Each number is 128 + 24 x the weight over its row's rms, rounded and kept within 0 to 255. Layers, rows and columns count from 0. Numbers have three digits each. The size before them is the row's rms in percent of the matrix's.

# up: layer 6 MLP up, 768x192, rms 0.17, rows 35-70, columns 0-191
# down: layer 6 MLP down (transposed), 768x192, rms 0.165, rows 35-70, columns 0-191
up35 097:112151144157139146113083111126155116140118125124121141135156125162133115141137107093135108159134094191093089146097137130181122197142119126121123131124146151135146140117119109119123121114139110126180148127138102151120123174164102140111094138132134123165160123162145085100129164092129138101057170082155174130141126149137152085150151103093131115166144134153130156150134146140085154093136102128108087103083125119131159091144119118160113143141094094100141118119103093159124138141142108138182123129089098125135120170138141105130138107136106106146120142146113131118116085105085106128
down35 098:103125111142159072102123077138151146159173121156123142111102121091119115125120157106131090126100117094132135122162150124148146114138134124090147165129171109117134166179090158130173142072106127161142094151157085100158134154101132103171130134118108158122106133152128140128104129131117153161159107177114141155112153109107129087162153150115100130134115120122134145127150102102143127106103151095111128124112112155122149155095117112111142113137127143116136081107192088134119123137099102116136132129124119148139128143127106144159113143173084098121132203097102154133148091163143112151
up36 093:170147155144154138096085105107117126135132087147104141113104180128129090142129132149169107140119115136132143095112155121121140144129103122126185106149148134128163176159082148122136115122159111114101165123152158146131145149140119113100073154158113158089116114146185110122118083149170115089114178153162122081148122155115157105122126135128134143126153137149104145075117127135099115113077110098104136132111143113178111101168118115126114107164116159104103093112135126153150087164108133200108123152124100147123135125126122116141156131111115144152110149147089123125166135109121134126
down36 089:128138160182123110039111111133130148161099108168150140142144127151077134131161085125142161123118101095150125137140159138072151117104162090167101109129114109115093114133152138124128109134115106176137161127133174117061118097105097177133081110148124148141164150130107148147098134104099117138171140122143142094119107138123118159138118138144142146130182129111133071104144116148109112152167109131155134131126154140140131140132150102146142157128156100130165117118079145088119151116158127106099096117117149139101084124113149108112117148127112160137130141119117108140141169147131129143
up37 102:123123130137118108117103126165125182098143115151116132062108107095142144113110133114131105118106127157151113100102134123171119146170136070121145137148200111143139144104134135105109120127169142128116106161153101116117102143126107128144125067143127159131137107136131156110117147106107114119137136125156160090163166174151163090121106147132150129159139160120064164082145111105081126099110139137141124134147091115140102124112141160105116164126105137141083142124154148149127137099126116121151148184143144135124061127114124101148152115113124179147162150098098137124100122107091138131
down37 103:132131125138130124128124119141119133094123174190130094128085089123140129138106164118123110062131160111134190145118127110148090123128100125167139196101113112178113108110114112114124121091134129144126133114095131150107135156080071110150132123142144181112154144125134164141151134111156089103141100147129063134126136111115150129114100115153150152122127146119106130175089165127160148153075153190106116136103145113130122151112109133105162151097104128133167126125143122134127094143159120152131120140105131130133124093112148125119105127126158123124099067090147110125144114121170152149
up38 100:144153112137096116126136131130099124106158060113136116122094141115156110123131078132166163122145101137138150143113126155119127128152118091115147093157130133140175075130128130134100129116179119142100167134105135129124134143073131121154072096166131162085141115112133105138121165135121097106072143090174160104184128143123100140074167100162134108171125136165126118119149155143133121126116127131132100144106093122153129102119131126144124119114110134097172113121141121123122123109099102135147121160105140170164169112153142136148166171126128098194102129131135099159152121112151111139
down38 103:142147109149123158139105108107117109151128103114183105120121101118174151115114122107136142146131158178110106141151083108111070125111134122104150140102120159090096144117110161132134133129144130212107123145097097131111163126125137135122100090093139117103119125110161122152097126094152093115060145137152118130116141174142129121141169138123131137145175160178137117124119122166195125154116089117136137125172120101152101128132099151180134109120107128125182132118120136098139150091114138099135179134117090140121110116087145126107124154147157141128112123150123089091150130139127125109
up39 092:102185081130154166126130088148124151124129138113097110093128121152112147109123137126121144093112146132122179147151145156146155118108116149099116116132097127119161145181122149113123145080131091123132162120152140170136116151125109113106137129109095125110171123135123080153147116153163116150099140129169125100124141115155092110173124091129136144103082171128134188131116112112103137120107170107141105137100155105144133175132127158143110103183099114060093160110114091145146096129119128091163124153161151113132142104084099142145138111121151113166106157147117131107117114103133160114
down39 095:081112129131159096139106126151121149158134141147132080165125096125182132106125126103121122155153161137155125141126135136140136148149152131129113119121143128129119116137091098173180175098085146084089130104113128145149126088137146140121127110128119097108146129139170126133116116136107111150148103139089094101135122119127146125126090166053126137120158111132143134122147136124152097098138172132106151166132149104112103113146179114134136099119130121161122112154121126118131095149206090122135103170101154116120075116198126131082129119145122103104161121122112136109099163081151139109
up40 101:152122136106148137113109149126129152137124069159141174178092155157106109140105123100122105134131109102118102125152090126124105150133146157122146075150145158125143089137139081129114101141130102115107146145136126098156140149123157107114110130118123180112117146111127126095120107124146112117114182131101157105148138133114176132096130113148155108147126126087173154107116113140103144114115125099152094143079121137107111174169116115120114145162152132092108090131151144119132117132144135165176131136171098108113088173147087130146111125107105140155143166104089140112160182073087151151
down40 098:089107115071140151093150120128146133114084141052146095149138157134128135150168136125114100210129153183124127121086144137133148110163150122144143161106125111101121126108126114162154143125105144114102116150129098137135125158098135143162125170138128159117111121142138101130153103106161135100153170092115075135117180100164120162164121177140144104143133147154102101168138158130102102131118178132098136101129115122146125128153123144121113126107121115117129153110117094115139110099150105104096105110116146172129113088139108143106162138142086137133134122090142160118095137101139144155
up41 105:127167116132159102122122128131104117132160103143139101135108134131102103108140155130170130124138085117134121115131134093144109137115091118108118129132119148099202121103123153094111117084166116152158140128104161103116133170133168133125127133150122130113110116109190096143111071159087114111126117119180117111181178194121123106163111130095123094108173167156101086131120119144100138151108165142133104137106102147156120124144093130135151126099109142120096134090119152138123118148123158163154108114105104165147138111144128115130141150135108165097102151119103186135100094143162135149
down41 102:170120092071130103139114119114112116156138153085172123110148139116133133126138119172117121131138140129098103124151109149145106108142126142124112090090118168154145153125188117119118124141158124183103123121078126123082126088125102121126100142124143103121137118161166141150127115113104146106131142111111073169107132136090124174164128114134083105111105173145122104143148151129145113145184125165144109118150096092139101151137096124172129124090175120130126117122107143141139165142112114145123148117140109102115127093166139096070116157122157164102104131104102151131131172144159168160
up42 092:124186113141159125142168124108099119113104118136119151090124123123142123092156113154120124139116131088140170111140154118150181187123101108086113154123154139112171141090108090111114117104120124152090199154098130132134118130158140097135133070167143106155162122132142091120123119142105106115115161099126141140149136177131130110111142121154147116125167145145107159142154141136157116092103128126104100128119105123106123079129135104068161129117122107109124100139138116110145137158154169098146133151183142124108141092126120134117119171102119136172110142121087169124111106141071108132
down42 097:135125124145127069124179139095095122131116135164122125092114130127121152132128124147140150131125121127121101126125150119133134111127134191155153130137146155137108123115092096127214117111156126169170063112102102120113098129148143129118086104087159139109126133141121131136103134110112137157126096107091126101144096121129107144144133119106096127112152088120106144134120130146188110131164143155125156139099190156168173128148135130128102142109175115150123139135128141134134138097167122108143146121177096088098124150156116107134117113106093133133122104090135099126150158213111157136
up43 104:097149103131100123116115132149125116151098149118114144138113159175142128129135115144111170147156098115151129153180136129131158159108109148129076118087136131114146160150136135151095172086146110135119163110128158154115128145122139123077093103115066138139157097122116164147131105153106150130076163120106113137158138136100135129141165146044107122118121104095151149143136123130131134168105088058124121161130127128123119127151119117117097145147118106116109122133093152113099139129100109144129145180132124180124148156149083145193116145157110103147110108125120160126108114121125171130
down43 104:138132121103115108127115134144143131113108159122068078131122124139119130070152119161088110140099164096084122108171125140180123143137129131140141121078094141081135129173143104159116097135150151107143112104121147153107129139115163129159114071126127124123107144113163147160116114112145142155148140109121135135079121086166121150144111142113127141135115143154143149118097105099119117178150169105100195061118106120130163136127119142114126132124132135170150166118132105112100112109154132154154130119106152111121155186157128126063152157134108130143143145122134142124083101113143151144
up44 095:145138110103069114126069132177121106079171128125104115112100129146156115102121103138094144105119111121112096106107160164119106121117128134149146131146142124119120153142133097144104178112119151117154098155133137171201123170127117109147121116201119141107129155133140141135149126118134166080087117137138149146149151140075167112141095147155124141163097098094157126134132087097104148116097128054146105127137141108162135154151115108141125171104162120129107131107152169101121140157148124117130114131155146156114127125132077119130139155087114153136149136136155132098114126119109129141
down44 098:142127141140111102155104103149137141116124140100131102144139116131148098114146146136076140117169136108126134165111129150145054124166127127165145156152110111148101125084147107116180127135061113131129103131137152118145131150083126135170116107173140108108157129154153095103136136065129128130093078145140110121110158183112114171149129104114140131120134141123113112094114092162183122126083166127124103129133154100165095126111091115110114143098134144146166124114102097087158159172142124122112114141113141125073135118141141135142109136134129156121155154174117145118092152088125125130
up45 094:143129147095133093129139149132105150136134114143177106114067213141135126136120121125161170168096129131135165155084116096123129128067111108115103102136144117136134099074148099084104107134120066093135133155153135149152109120116123122096112093185100137127153163132174119102138054142116120138138146152143140119122166167155115140099121133130145088150125131148149122077127128146129132109140168112143098109075152115101139139111112148116186149148107104125132145135155115153163155122117142137155134112141104115135122141150104151135149117114095144128123131151100122125107123128133155146
down45 094:158125098156111137133114137087118111109189125125149107133136165143144153143124161146139132148102160109121122135151122099108097124108144112156148123111086129101119166137160128112134080164116113129120157126145094107107132131118127158137177139144146131128130160136184157124130154112124127123129143129151091153132115158160142102071145091120097128154135174144139108144093091128108126112105111079112133095142087129131134121169121124153134106114176139171127109091135086088124180108126127154132115171113085092089112176135107096122169094140119117135133085111157160081174115112136145130
up46 090:169122118131123119119112129122135104094163049096064175113148146127083150116111130078144133128137135132143158086177068073105114145140118107102126089181139109117156142152155138140116127106135131148121139125121127123112141147152135111143123116111090137190138161072141145157109118111122116137113153121149130138127150143118122134127145109170142114121117130126129119121144152106094129095149114133183120112102146136141144141131094115158137120154135118126106110142099178117127114132110126117153141198162106129155079140174120115142127163074116089125164112125102145149134147148119092151
down46 092:099081133119120103131136128111170117122130139082152103109117112135112111107127161138139108141131126147114132107110149113123162146090137105094121167118120176094100099101124118114204135117112160097139122108143079127152103179141144135099109129153130133122148117126147133098181102145120146131151104152128106144113147099155105123121118134148139163150144118125140163138087137151138130136109157122118120131094119113147116127142114094103123123142053131131170141143120117134167131143161120186081175137142125139098141114152144131067129161134122136103112192136137088171105082185139155109
up47 105:120148140142107128108104148123138122085143108160141130140093170109167153075147064136109149107145113129150122096125112101146126192124151116132155071118121099136134150137147095151127123097143111144111120163154124130151130107146152098162097126134107118146096112090135126156122080144117081109110174125153143089147150123151116127126146126133141153172127113126147113105123125156113124111091147108145153122097100151130114188100113135139113085155141152104118136138153119085125096141089111153127105110146164111143099130165105095099189162142122158151126189122118107075123142104136134145
down47 105:095154125138118114134119120164159114133142132120133143144121114108152141125115151126093153125193089151102134140102099125120104130083139106126208124145135114115145122102131064112188118122086097138134085126117120099128167149148145121148135110156132123140123116154162125137132165143078100140111131132141108129105161099122103110160142121118148120095085149128115127130107127134150137106096138124180143115137147139155132151145147150154099075158169127143144120117139112119165098116116121112120152172131103118132124127137105158145111097089084085087145175163179084139106130074144128157
up48 112:136137099085098088128128107126103142114170091126095129123152133119125142152093105145125156118122094111116124100147100100132142107142132142096131130072100183107120133128125163111093148112117101140145144155167139101149150154149127154136132117134135168171157132153145132134127137119065154092150139097141155109141121106155122133124152146113133138109153116106091148143076107140077113127129121114082142176130180095149087120184154145108178131106106121131115174129200093113104108150123144142129133199144165124138119107117119136135109111132144141165106166106110135122149121127143129142
down48 109:144116095146081151129130099094177142165123116113118121146166168126137115085100150101107115066125138119125133118080141112120168120122187176113100112106135160112145164112139160125135120143103099155133113114148159103156089104144128157146083120125126114119170114112114085122133086096088139141132171144140095075104124119138110115128128112114146120137137132132120087110149140142124152159135127193109154118110141149131127145172092126102178108130110142113116125121114081136156129143140105139097149154156141104138143134152126154112164139132157127172116178097137152089143140156126133081
up49 095:127126136162112129125159121156175147055167122187113126156112140159091123110104098101159115127160117105172153117133091095140125171171105150130121111096153147118181102108096119126089100124115144110123119158148133144142108099160146139150143133138084160121104136085148118114121120138095123154144139092141118136138141169139177107126134143122129101141106139102100147125168158149148136099109124107089104130114130114145096106115142159179102128112139091090062087144127108118133097111123132120140197150166140112129105150135082137138137137157102139137126136148123134101134143133114159145
down49 097:147107129108162116137105158118148102142097114120148100085142108095124165113152100140147095141133144154087121097130129131093139109099102129157113136143142103136106099140118134158170122175128127118107124157133180155148097099155144093145160128133156093115108084114145095125121096138134156144165157152150140126083109103115112132124146127104114110191133117117100125140079138140108133148121171163112168134157078122142121114140163158113111182144104142185141154118175124110113097144134093137128138118102109131135124146147134128146159113090186086121161136085090113143138090113096127129
up50 091:143135115097134088138158115148112151136131138134102109167131127143105073090108068141146161106145142124116111146148089154178194170142114121077106152140149151142190147116148120162078170131118152164133129149106113150100130105112164141160095128110107149135132084080123095118148109116121125117087150082153128119121115131110144116093081131156118145122106148151144153141123097149112124167131105106146126127131117129125147132146120125130130158107112144118151125142152162110103122155137106080173127110123149147116148119098123117195138121114126114160136068089116161114150135123131121153
down50 095:128166161155090083107143139098071128137134155130091127104085115098131134142131054142119142155142122117103139164132146156137136136118161149112180114126122124138140116123131115088149135123140105142161098138131133133129125127110124132129175147155142109130122109136132097145134108157151108135116123114122119090117136122118131118112151124143148151166111137136120114132113149133142107145131106147111114043093140169156143143140185163111112129136087146107138142103131099128111148133122104111108158110109171122090102132104179125099081157155142135118139091139111098159098184212167143098
up51 103:126117125102141097117154155127156163094111122134160152140128142148148103118142140123105137116133080143100165144202122098122124153134105133147122120168109165110141116167128185153066142169117114090165160095127142123126171119088165100137072154166148136128147135089124110109132141140163129116147140109124173065154127109118158090095090139086135137120153131083144122170089130110094159127108094132116092124116114134141159155146124134141138128140129101119154123073161103141149111102123145102112142150125142115134088122118139113098130137122129156095104136098149139119159123127138165114
down51 104:123137144097117121136111147087166079136116093151119149174135126118128135117158108121115100105131128160069087068155116118123155161123132115156157153126132128113086115148114108155142097127149128157123140088150104161149116147109130092116136110084149155098135167149142143099120136148137121094100114117129144091188104122165136086168192129138154135128133118105170154154102158100106135157141092146098135102111103137101126163126121070171118132156127138140113133169133145102133181129153105096115126162134102146136156100134104130102139133128157102106092116139150144134124123170125119157
up52 109:118152160099117136130153121123136130090108110142151079150097137151147163123128092166089117116126097124117157138183145115122117176136105107139098058120132167135157161168157151144067146121173110114139166135120107117153144103154132104137145096168154135129140162120138117143164160148160091149075148082153153087145146124136102094107123134149124114105093095099116101133152135155122141143126099141145115140117135138165141138114118131144105075135140098148104130089099099109119113105133106189133095118153131162126129116119092096120141160119151140124143124112133175141142103131093135110
down52 107:157140127139101115147123126106146121092107146112160094132131129158113130136085116108148131122134098109120119109170130133125120178114135124159105125101130175095154125134081170118105149137115095117125143125127079129125128154061051146123150119091128132130173148146114127168127089129149132116125142107145120132123083166144112135149135111162121122129121158133117169145141168137141150129120077151122091174166167109104125137076159086123105161137140118153095132157148142130082146114104120159131064117156124127151118130082111130098104138158133141157102120134171112128133130086083106135
up53 101:116133110139122154114119140132171118103152145109073129105128123156096119114102154111097147141092131150143166108110157132143141114113114128090169126137111121069147127128102108141123136108150130111151157121139139129122184204095113122099134153122095161116135162082131148120121114130155143137172140136149111118129163149123108118157143132143137131169124129120118149091127107150137155127125148090089059133148112141092136158132108089112134119115110109139119215140119151114130147090129117151079124099143176131160083153170119104140152134118119129136105132105114144111083076091142118153
down53 100:163135112086121165139103122108118104115112130187133143117069136126169137140126132136118117166095107089145107126119115163127094129126123082178095135114168127113132139136140095172115150138152097105146159148123141103116151186137115109133144143148147164145139158150092094090156117138077096115133147177179143092135143127113149133111089135128109123099160149127122113162107162160125122105170141157127132144139134134120112092133138118115121136137121107157150123095146127152154140125115118116096136132114064096144163113125118110127077180108191103133100113130105154121098127129091134158
up54 121:102160098127157099135138074153113158148131094152118129137124136123115139106203138129137122179094099172133122144160110130161138132169128089152125115148162149130131131118100140179114173126136132107122161110114159122121136153144132118152115129155095147136140113123154124149128080140134123124112141130152107130143142117142151090118123113085131133090146144115102182119105133110106134143133125122085057095114142118134123108147128077101131116177147085128132162138154107142126109100110116136178096152128132143137135147110050184122130160113148143146123119152129106157164087084119101119
down54 110:096143105122092131131142099137111160139145126138093124130148137113096148142153148078099130168152126117117122151127106159166084138114115098116164145124127120161159160153141116143177145173114095118124103114116138131109085139124176130149119123132131103116080143114133115159114111169143133143139073130109121097158164147101117144095139128103152178141155142104085095094100139094131138113180115100081116108103107138112126107144123122111108129151146091136127152109117183130105094105132127152116145184113145134102140121103120120072102155135152121118156152142136166140144101106146202108
up55 108:102122124126131097108144096159124124130136138141080128093140187164092127134162093114094119121129141133111139131167128105112134133133136116141147091138130149107121125075144108112078131133149156109119148111170162155165131123111183132152126088132148152118172109092158127104118156145148103118108125094149127087137179131138127145086078167108116143138125107158111166170135083131108170157103078060144136141115141132126167129163110147105117077134126141134110108119110136181120148113148164166096143130174130157136133143119120113117131148083130114118121118140139156113111121103132105164
down55 106:135124107132086119153140132093185087122133135089102098119172147151123154087134129121121132101111157169075119144120128114139130122154141111144166106178176106143134124097090111113141127180154128123101141136095130168090109167146118119103120109112134102159160131082136131104093149132147137147125132090159127089122130126124113187120140127144147122141126105118098135125131124136096105152124109140105121122106166121109141150133114123168135074135141139120074106115150165144148134135114103122160134108142151069131178139103120131132117107129167184131166099100123139184127123093170099137
up56 103:076133125120149163126128100176121144125075136185094145117093105152128109117116123095175117131126134128126151142140125084164110142112118147125126099145147126127172119143158107123102113077131129165110106144160142122120142146110163163126154168159136121149123140054154140144167124137135127142100113124121130113131126120113112053162103162135170108144132122071156151149124107111090125105116112151155152132127096125125151147169094095137169143162129134112123162111144099155137110126125177104143095115139100158115136122125135133136135134173125132103083118137088162109136081129146169131
down56 100:152113111096176147172110086110120119136124080082140109105142110120133105159170121126115077150121161119133136136127160116141108093149126134131194126150128126114094075113115103145140155179151151119126122160136117154117135099114154132171080113124192107150097142143148138107165127154109147148089115155144094146152105125167121136155155134125114115139140122134134153109130134124086142124106103132098112140122119107147160125139151128133108151106167115158121164119110156119172136120119161103145121113088090126115114125120127131104093098107163106126103179093143120103114174084068146122
up57 094:143123118109146087124146120123110138083137124134105137104101102129127117115166104112087123125098139123152211144160107118105130109114110137118115111176109175148092125162122135081119106148162095169127180109115159138162154151116132120116158101091127166121141142080128096165128133133115183132117157121149129087109165139110085094116147159110095166144144144145115142105106106134155123123164135127137121167115125138085137162147144133116126126117144119106088128107162138096130104103115129119084134142123147122127112101173125137100173146085077150147154132169083151146111125139123138148
down57 099:114128166141113133129124146112147141161149124143144115154137095164110116129141169170137134134143094132111116142125122102118110127145133112119110172130127174082131098145100174142179111143106135161145138084105147124140118145161125133139182098187118103109150097121119131136133109093127137132150103118121098111110117133144151141131161118138120154119106152116151139111097118164097153129167109137079110132083137053087094141140147148119117134124115153126113133146078128082163144116126111135103133122161119100134123125158108121106117140083168148165122063115084141121130086202153106119
up58 097:104127090142160112140186122136120100136104117195131103122163097168119103130146134117100111154139131120133108115119131131166142138134080112118134147118157169118171123133128174161119152065134172127152126124168125136143121150128152141134168130118113124168131125127168119171112146123117149092135131103158128126121103123114093132092115115112136129117144172093084154137151077126116137073123122094098126162115102166115144107102092146096131116123134123129109136116133071111106115163080128145150113093131122130136159128098154163135142128107084148119165169130125127074094103128151174146
down58 099:133151144161094121119121124127112158154144135113089106114105068126099134130166098166120144169172095110166133099145123120144051184144153106125110128107118131119104114080113162148165167125170110122138084126105094123167127144162139114148147131159136100125114172137109135133099138112106092164114108126100124135125119107109130129095131121134090098093145140088122154122155153133118126127140151132133168142105161123123142173128143163106112084120151151145129149160137129102152148124117096060140152093150120122108160150152113096107120154131143156129127162107107121128132157169116140077
up59 102:136187161124119132122143137123072148123157132135108152146120133133123115135129119131102138105146129097133138136121165156148104138149120143119125123097136182101152131158123115152119157104154055073098171130125162155100112177108141130098099156188171132134131111123134085131120119153167112082086137109139188108142153112152112125165161099066137118123154125103107160103091150142121104099118120089138096152156127164081151091108178126137129119120101085112105147127136107166086129097124092131113113123146136121113126125139126125139141151120104134150139147124098114115149142139110110132
down59 102:130113141133102126146139117119131113135124144135115144145133110130090127121112116163083094124135140145120110162114071119140190112152095112125148158104125107092099139127151106101165092126107106112128092148154170121119120123125118127169130100118139131154135116140114154135158066116114142151123147142115120124119198133130133119111124138097158143135130096062117141104187085136195122123123110140155131141132117127168147084122200139137120125109119163137137102144102118145158149138194145103123114133118111149116075133098105152087115112137100125127139106141157133131196166147128158140
up60 091:127131130119104089145196131129128162101148120132145084099092146092156110125096098122112114099104153145133157132171130115118143114150168159099139149169128133119120086142082116150126155112128108147105144146115112091118179112140126096155096098161138119149162104137142072148123153091150134143140151129157142126140144135090127067095098118165152129147113085096112158096095107114160104121100163145111091095116119120117099138134131107139144120131109111155113164136111116123103130147118143105178134160151151109183123155146103123118097155116129150167152142165142148126161083135100131113
down60 092:080075126190129153111112141117141123165122128104134083119130087124151149115120122146108143129093128128143135159106121117091117094123188139135148128127123115121129109104138115120165175145109138138161140149127114125124166148137134160171143130154145147143153055132138116111132136139171151139125110121135118113133153149155087123133095152150116123107101157145134140137134094101119170125105138111109100113104073137156111162130161147095094104140158119108174161130150121147117126109085101121107108089129171128117098151117111131140105115132116173127127159131109183139093105213111124095
up61 096:160150101117078121112107146168128152100138102088111128105091130103106121148116151113137081127105127143107109152159099075127130146134154129149107129185188155140124107139084138109101144105137141125082120133104165143132144163157126114119140146147102151099139081114154102176126130141149134079093191158124136105101112113109110123157136145155137128144140162132109123090124112118116143072113162132178150098147114146123151119146132123092141120171126135116091147156132157135093143156169130115137157156143154134132112128118126113139120100101162096123162137121088142122170133095080121153
down61 098:167110104139102143168093126149152133133127132100103170165111127121154158114122166105105140119100108167116138103128136127137108123158137086109100079139123169126090124117096169094124119143134149109106100091107125148153123121095121142145147113145111118118136160116189167146119105112127104136147116105121053175116136120127105117127095092159103121116097121111158134131142109094141144119148138120148136149085175135125108120128132147086115107176179118082136099200084143156124107138144153129130106142143143101140147155100159108120155173127141161160128111113121158125141111161128114095
up62 098:142126139081119126124118083143107136124138122128184131130111165133146087137197101155109154152135079141128119077153123145104148121146089118144147120120152099117102141107130092140098095127161113079196134101141142165127147128119141145117118120145122150130137125108120134115139120139121131131137130107143150160124167164124141136113108115084181130123141126058116118179066128133031175098115096118121122186123175148131145155140137133138158122135150147099150135125098141121121127112127123102133132120102125133122155140139137102101117085131123123153154108094152133113108123118130165135
down62 100:143110110114107145170125185099141141175115151113187135132121142159159177137142116092146110121122135128121110117120154118118157139142091107127138155099151121122130091128154152156103118151144109144115149083098096160114118104114082116142139207114164142153160104083153121125159144066130123127115128082130099149124110163098088136119153128134139145155108119161131177136127126113113152123158162125123141126081111085128127088121138113133081124127127139131133115135131076119100192139167103100103120120092119119103101156083102130108120147124151111146154106125121136114125145153134151097
up63 082:158168161088130162087126134108067133132129095092122088122106127104151159135108141133117128089123122131118130163120123152173142162147115136055129129129142133150142172139093112087137086131154132172132160123119164116117134134128124117073132191117148139146146147138106141142108120122122133134122178081139113134147154166086122125168112093106113102085136111147094124139121108108091108125133134124131083175100129099117105142107104087137142131121115094131151135122101108112139075118115085120103149148170140179101116127131122151134114103115103151155141124127106119114150139147163100168
down63 082:113118109120187116183091128093151093125130118122083132136143160115118167124129137107128109129154114126123143173099113164144124141101144100087110097115143141117132151122136092134184106108124135150134148140131103130162107131149109126120096114132122119107145141162094096119144154142135140103111135135109112143119124090100181103095120142134123143163133144126159139098144167096109133134133153056140118163137169099103118088130146123144126113169143135124113109168163116113136128096139161190108187092119129184136130124116103128121103136077077124131088150117153125156101114126120184117
up64 102:126116142101139085089116138170158142122123105109144097117120140160134082135139138137112142112108050119149139147156115144132115136124147136132168136116081142130127157113131148125127141106134084097122114112159144100117132145124175114100084113187126148136136144099143102161155106126127115081120120169179162115130139116142137132107130167094171117174143117157121126089117135136112163108120169103163149172110136146151136152143109151092133112130114156149117136120113100105163124129114165137170124132145097127144135135128118166141107099088107093142095144149136134146100111039124174138
down64 101:116119086158115136128121159146171103096065127077113134110171086126065137167113140137095117117149074089101136133117148140151094128156125143133164156103108122124137172135154158104133136129096121127132128148126170123117127125113149141094129090128137111134102189137135112159173118150138128146105114142110117126135133105158128133115145110165130123154087132141139174109105118152124129139124180121127128100187139135119133108114097146126127117146128167178153126135111094096141094085107177111126143096113134107129156115113139099104118149117157139173153090131187094123111140094118141138
up65 099:104165103100132146140110097138130126124119134137129154130151147115111154098131139120163165168123124155141096109168116167144141138124125136076137072166114161093124168133067110195125125108108089110131155115154113151148116121121134102130099112115094110146131156148147107112160146132133143100075142087151112138140162126141101124122132090078134122079130118145134169133130134139145155116129150118103112129126149108179158144135137090106122133133126134102133119150105124160073103172128113141152170109120121160128100136123091124132137098139144111145090088199148120099131150114098136180
down65 101:088104160146127116122122156149125119137133112144117143099132106151135165160129114128126072072106117156100130164175115140117123162097145126158082155120144131134150132134131122166162123130112120105131129126101087102106071120167091132091165079096117142109137116142149113150111118142085109135185109163133168136152136096133146089119071141126141156128128123099127099074106119144145112153122106135103110091171097140125084140126113145143092133162119143166131117140114093145142125116139152132122158132096127087157181153129195116156125117133139120123120149119125151166159156108137138134
up66 083:167128125114131124149109126136090141120129084094110136113132132139146145131099100121162139117090110125129108108148122125158106115168118154093133113132123114147138145106174144082121118098136153154135113125090124146191098151204106120099163072185115176156134153129095135137119071151147114117106135150159115141113134186129106129152091132133124164122132154127141132136098148084081125106121158137092130136073166123110114111136106133128137121128112111113085109132165136128136114145099093177117135142151160105147118148099148180132142118104086119130106147107155131128080102148141132135
down66 091:157124137112149114144153149132118121160099132119151100132111123103144129148137087129162135115127108111118095111132143175127108150130136144139105134139140140112124135112133181142230097117105167147137114135110126190148111137154116112086119087147169149094130148141120123121112150094138149141134073119119106126143167100120162131129092156115060154135133108115152128136121086133153114145101103102155154174106097135118071104077137123126139140120130124138127107148119109121139125141110085154128093131111153139111149153104101134090160117143133088125100108112083126131093127177163170154
up67 092:143124129111150126140117124151105139114147121125146102162125145134144042085144109126116127115131134056125096160129101137123124122118092142093085164093160105151108152172123126126072158168142100090165142142176128131136128110125126129096118144137124119111138113118137074146108130131089108145109160096144173152138121138119175107136128164143165143153119101085133102103102102132099118160143121114128145113114120133120123112177120147164100123139142093121129155109187125169139159112131177137130147095164098102123115134119139178127144139158109154138137116130145122099098159106112089150
down67 097:142108103124123136111169148138075169100082143107151123127157147085136103117137124135125105105183144097111134131142111126151154166136119129126105113120145142150137130166139143067159143182084119115106113103146100168102073130136094098105162112117119154158104157136141139098119128126101111140132110140101131119098138112160126150127116124138168131144107146102112092126197100131138111127158134112104130127100149165155141131147142148089121111095127148143148161132142094139127146147109117135093136143127106128191145151149156102117137115181122081129139157082160110085098150170108134155
up68 095:087137109151142131079137117125142167121118103124101115127116107149138108119104135136122163083075136156145139088173131093170111145121098135091128125163169164109150125152152139088140134143127113122126134125147127134101156163111129124157149156138103173187166112089155123101151132131155144158114141111112146111130140154125110103118108108138128153096122157119089146121143150155093122068135125111140090150102154146174127142096135090114133146083129120125133167135154137118076128092132127115118079143132145134119131134149147116125118099146118171119070169135095143085099153077155147155
down68 097:175132125107116097137111183107138122105139125179148145097144137106114080111125141157148168157158144164089127111107095159137108117160122123142144128110175135134146151147084116129174100102095120093122147140145096155145111108163123139152150104147126131170127165111103121108085120133087153133124125143139148108070126086111114140138138149098144135091154123103139124123153112126133108179136124111087145100127167101094128158177125135127122096144142160085130105153121171140152140090097119169094122145129127136180084116083136130145110117104132109131142120122130123088103160105094140112
up69 095:164110134070125106116125092141096152124160099140133118084092160140178133103136118094180157107119140150123126122119080118131114136139171095092107141151102113115134101137156158103108126094145161094110130118131168111118143185128146131128075101125110120146138119099132134097154138145131141133174118141151165078116121117124094145117157129112140166153129135173101128130072141109134152123115137157112128149103146142110138134147112133125116126084106110147123142077138139094132106123098167203162106139094140156120132114093111168140133084126122144153116155146173159130114146141166135123
down69 097:188125113109125131134160159098143124141127143135097124126128146095145169105100151133165124070142127149134123136099091141108174123103171153078080163085096133134136147171150186130123131138121128125103143107175145119119106129132107106099121140122167131096174146153100134154130103143132151126116098114093130092134092132115118117133151126177133113152157147132126155131167149133102141127113146130117107105119115121098119145119127088114147136089080100120142094114183141119182149138132071139134125103100144169110133091113130129076112128105116153123118078127148130148136162174137133123
up70 095:084153106118135168102128112133139163128146122170173120092119180173154123108108095137148153143136130157136108100110175160131123128138133093133124086121154101157137121142137118116127113132136135123138110141134142142137125141159107104098121138161098165116120075094174133120114096128138102114100134163126156144130167170120131111102102114163123113127108135166142151153113130104127137105144154120086094175096177132106146123119147146112109133126113134084162104115186130120112081167089156112173106090155141168151171144117105130135107152092108121129105132143105145105091151087098157152
down70 096:112122158134162162129101115119172117117131139127118067130102099152101150120152104157150106155151149137160100111137129130146111107144153121069110137176094137124110119121117137123169183134130164158120068136107082118157169118168079112141087133145122097098116142165126094132154145169111146135151056111145120130141158143123115123175128165119103125086146143157119159139120111099134174115138098151126133133116128084105124119105096124092105151107126136114139094154105103153127174137116121132143135121143126135158095130146089136170129092124127122102126123157162104076138124136129123141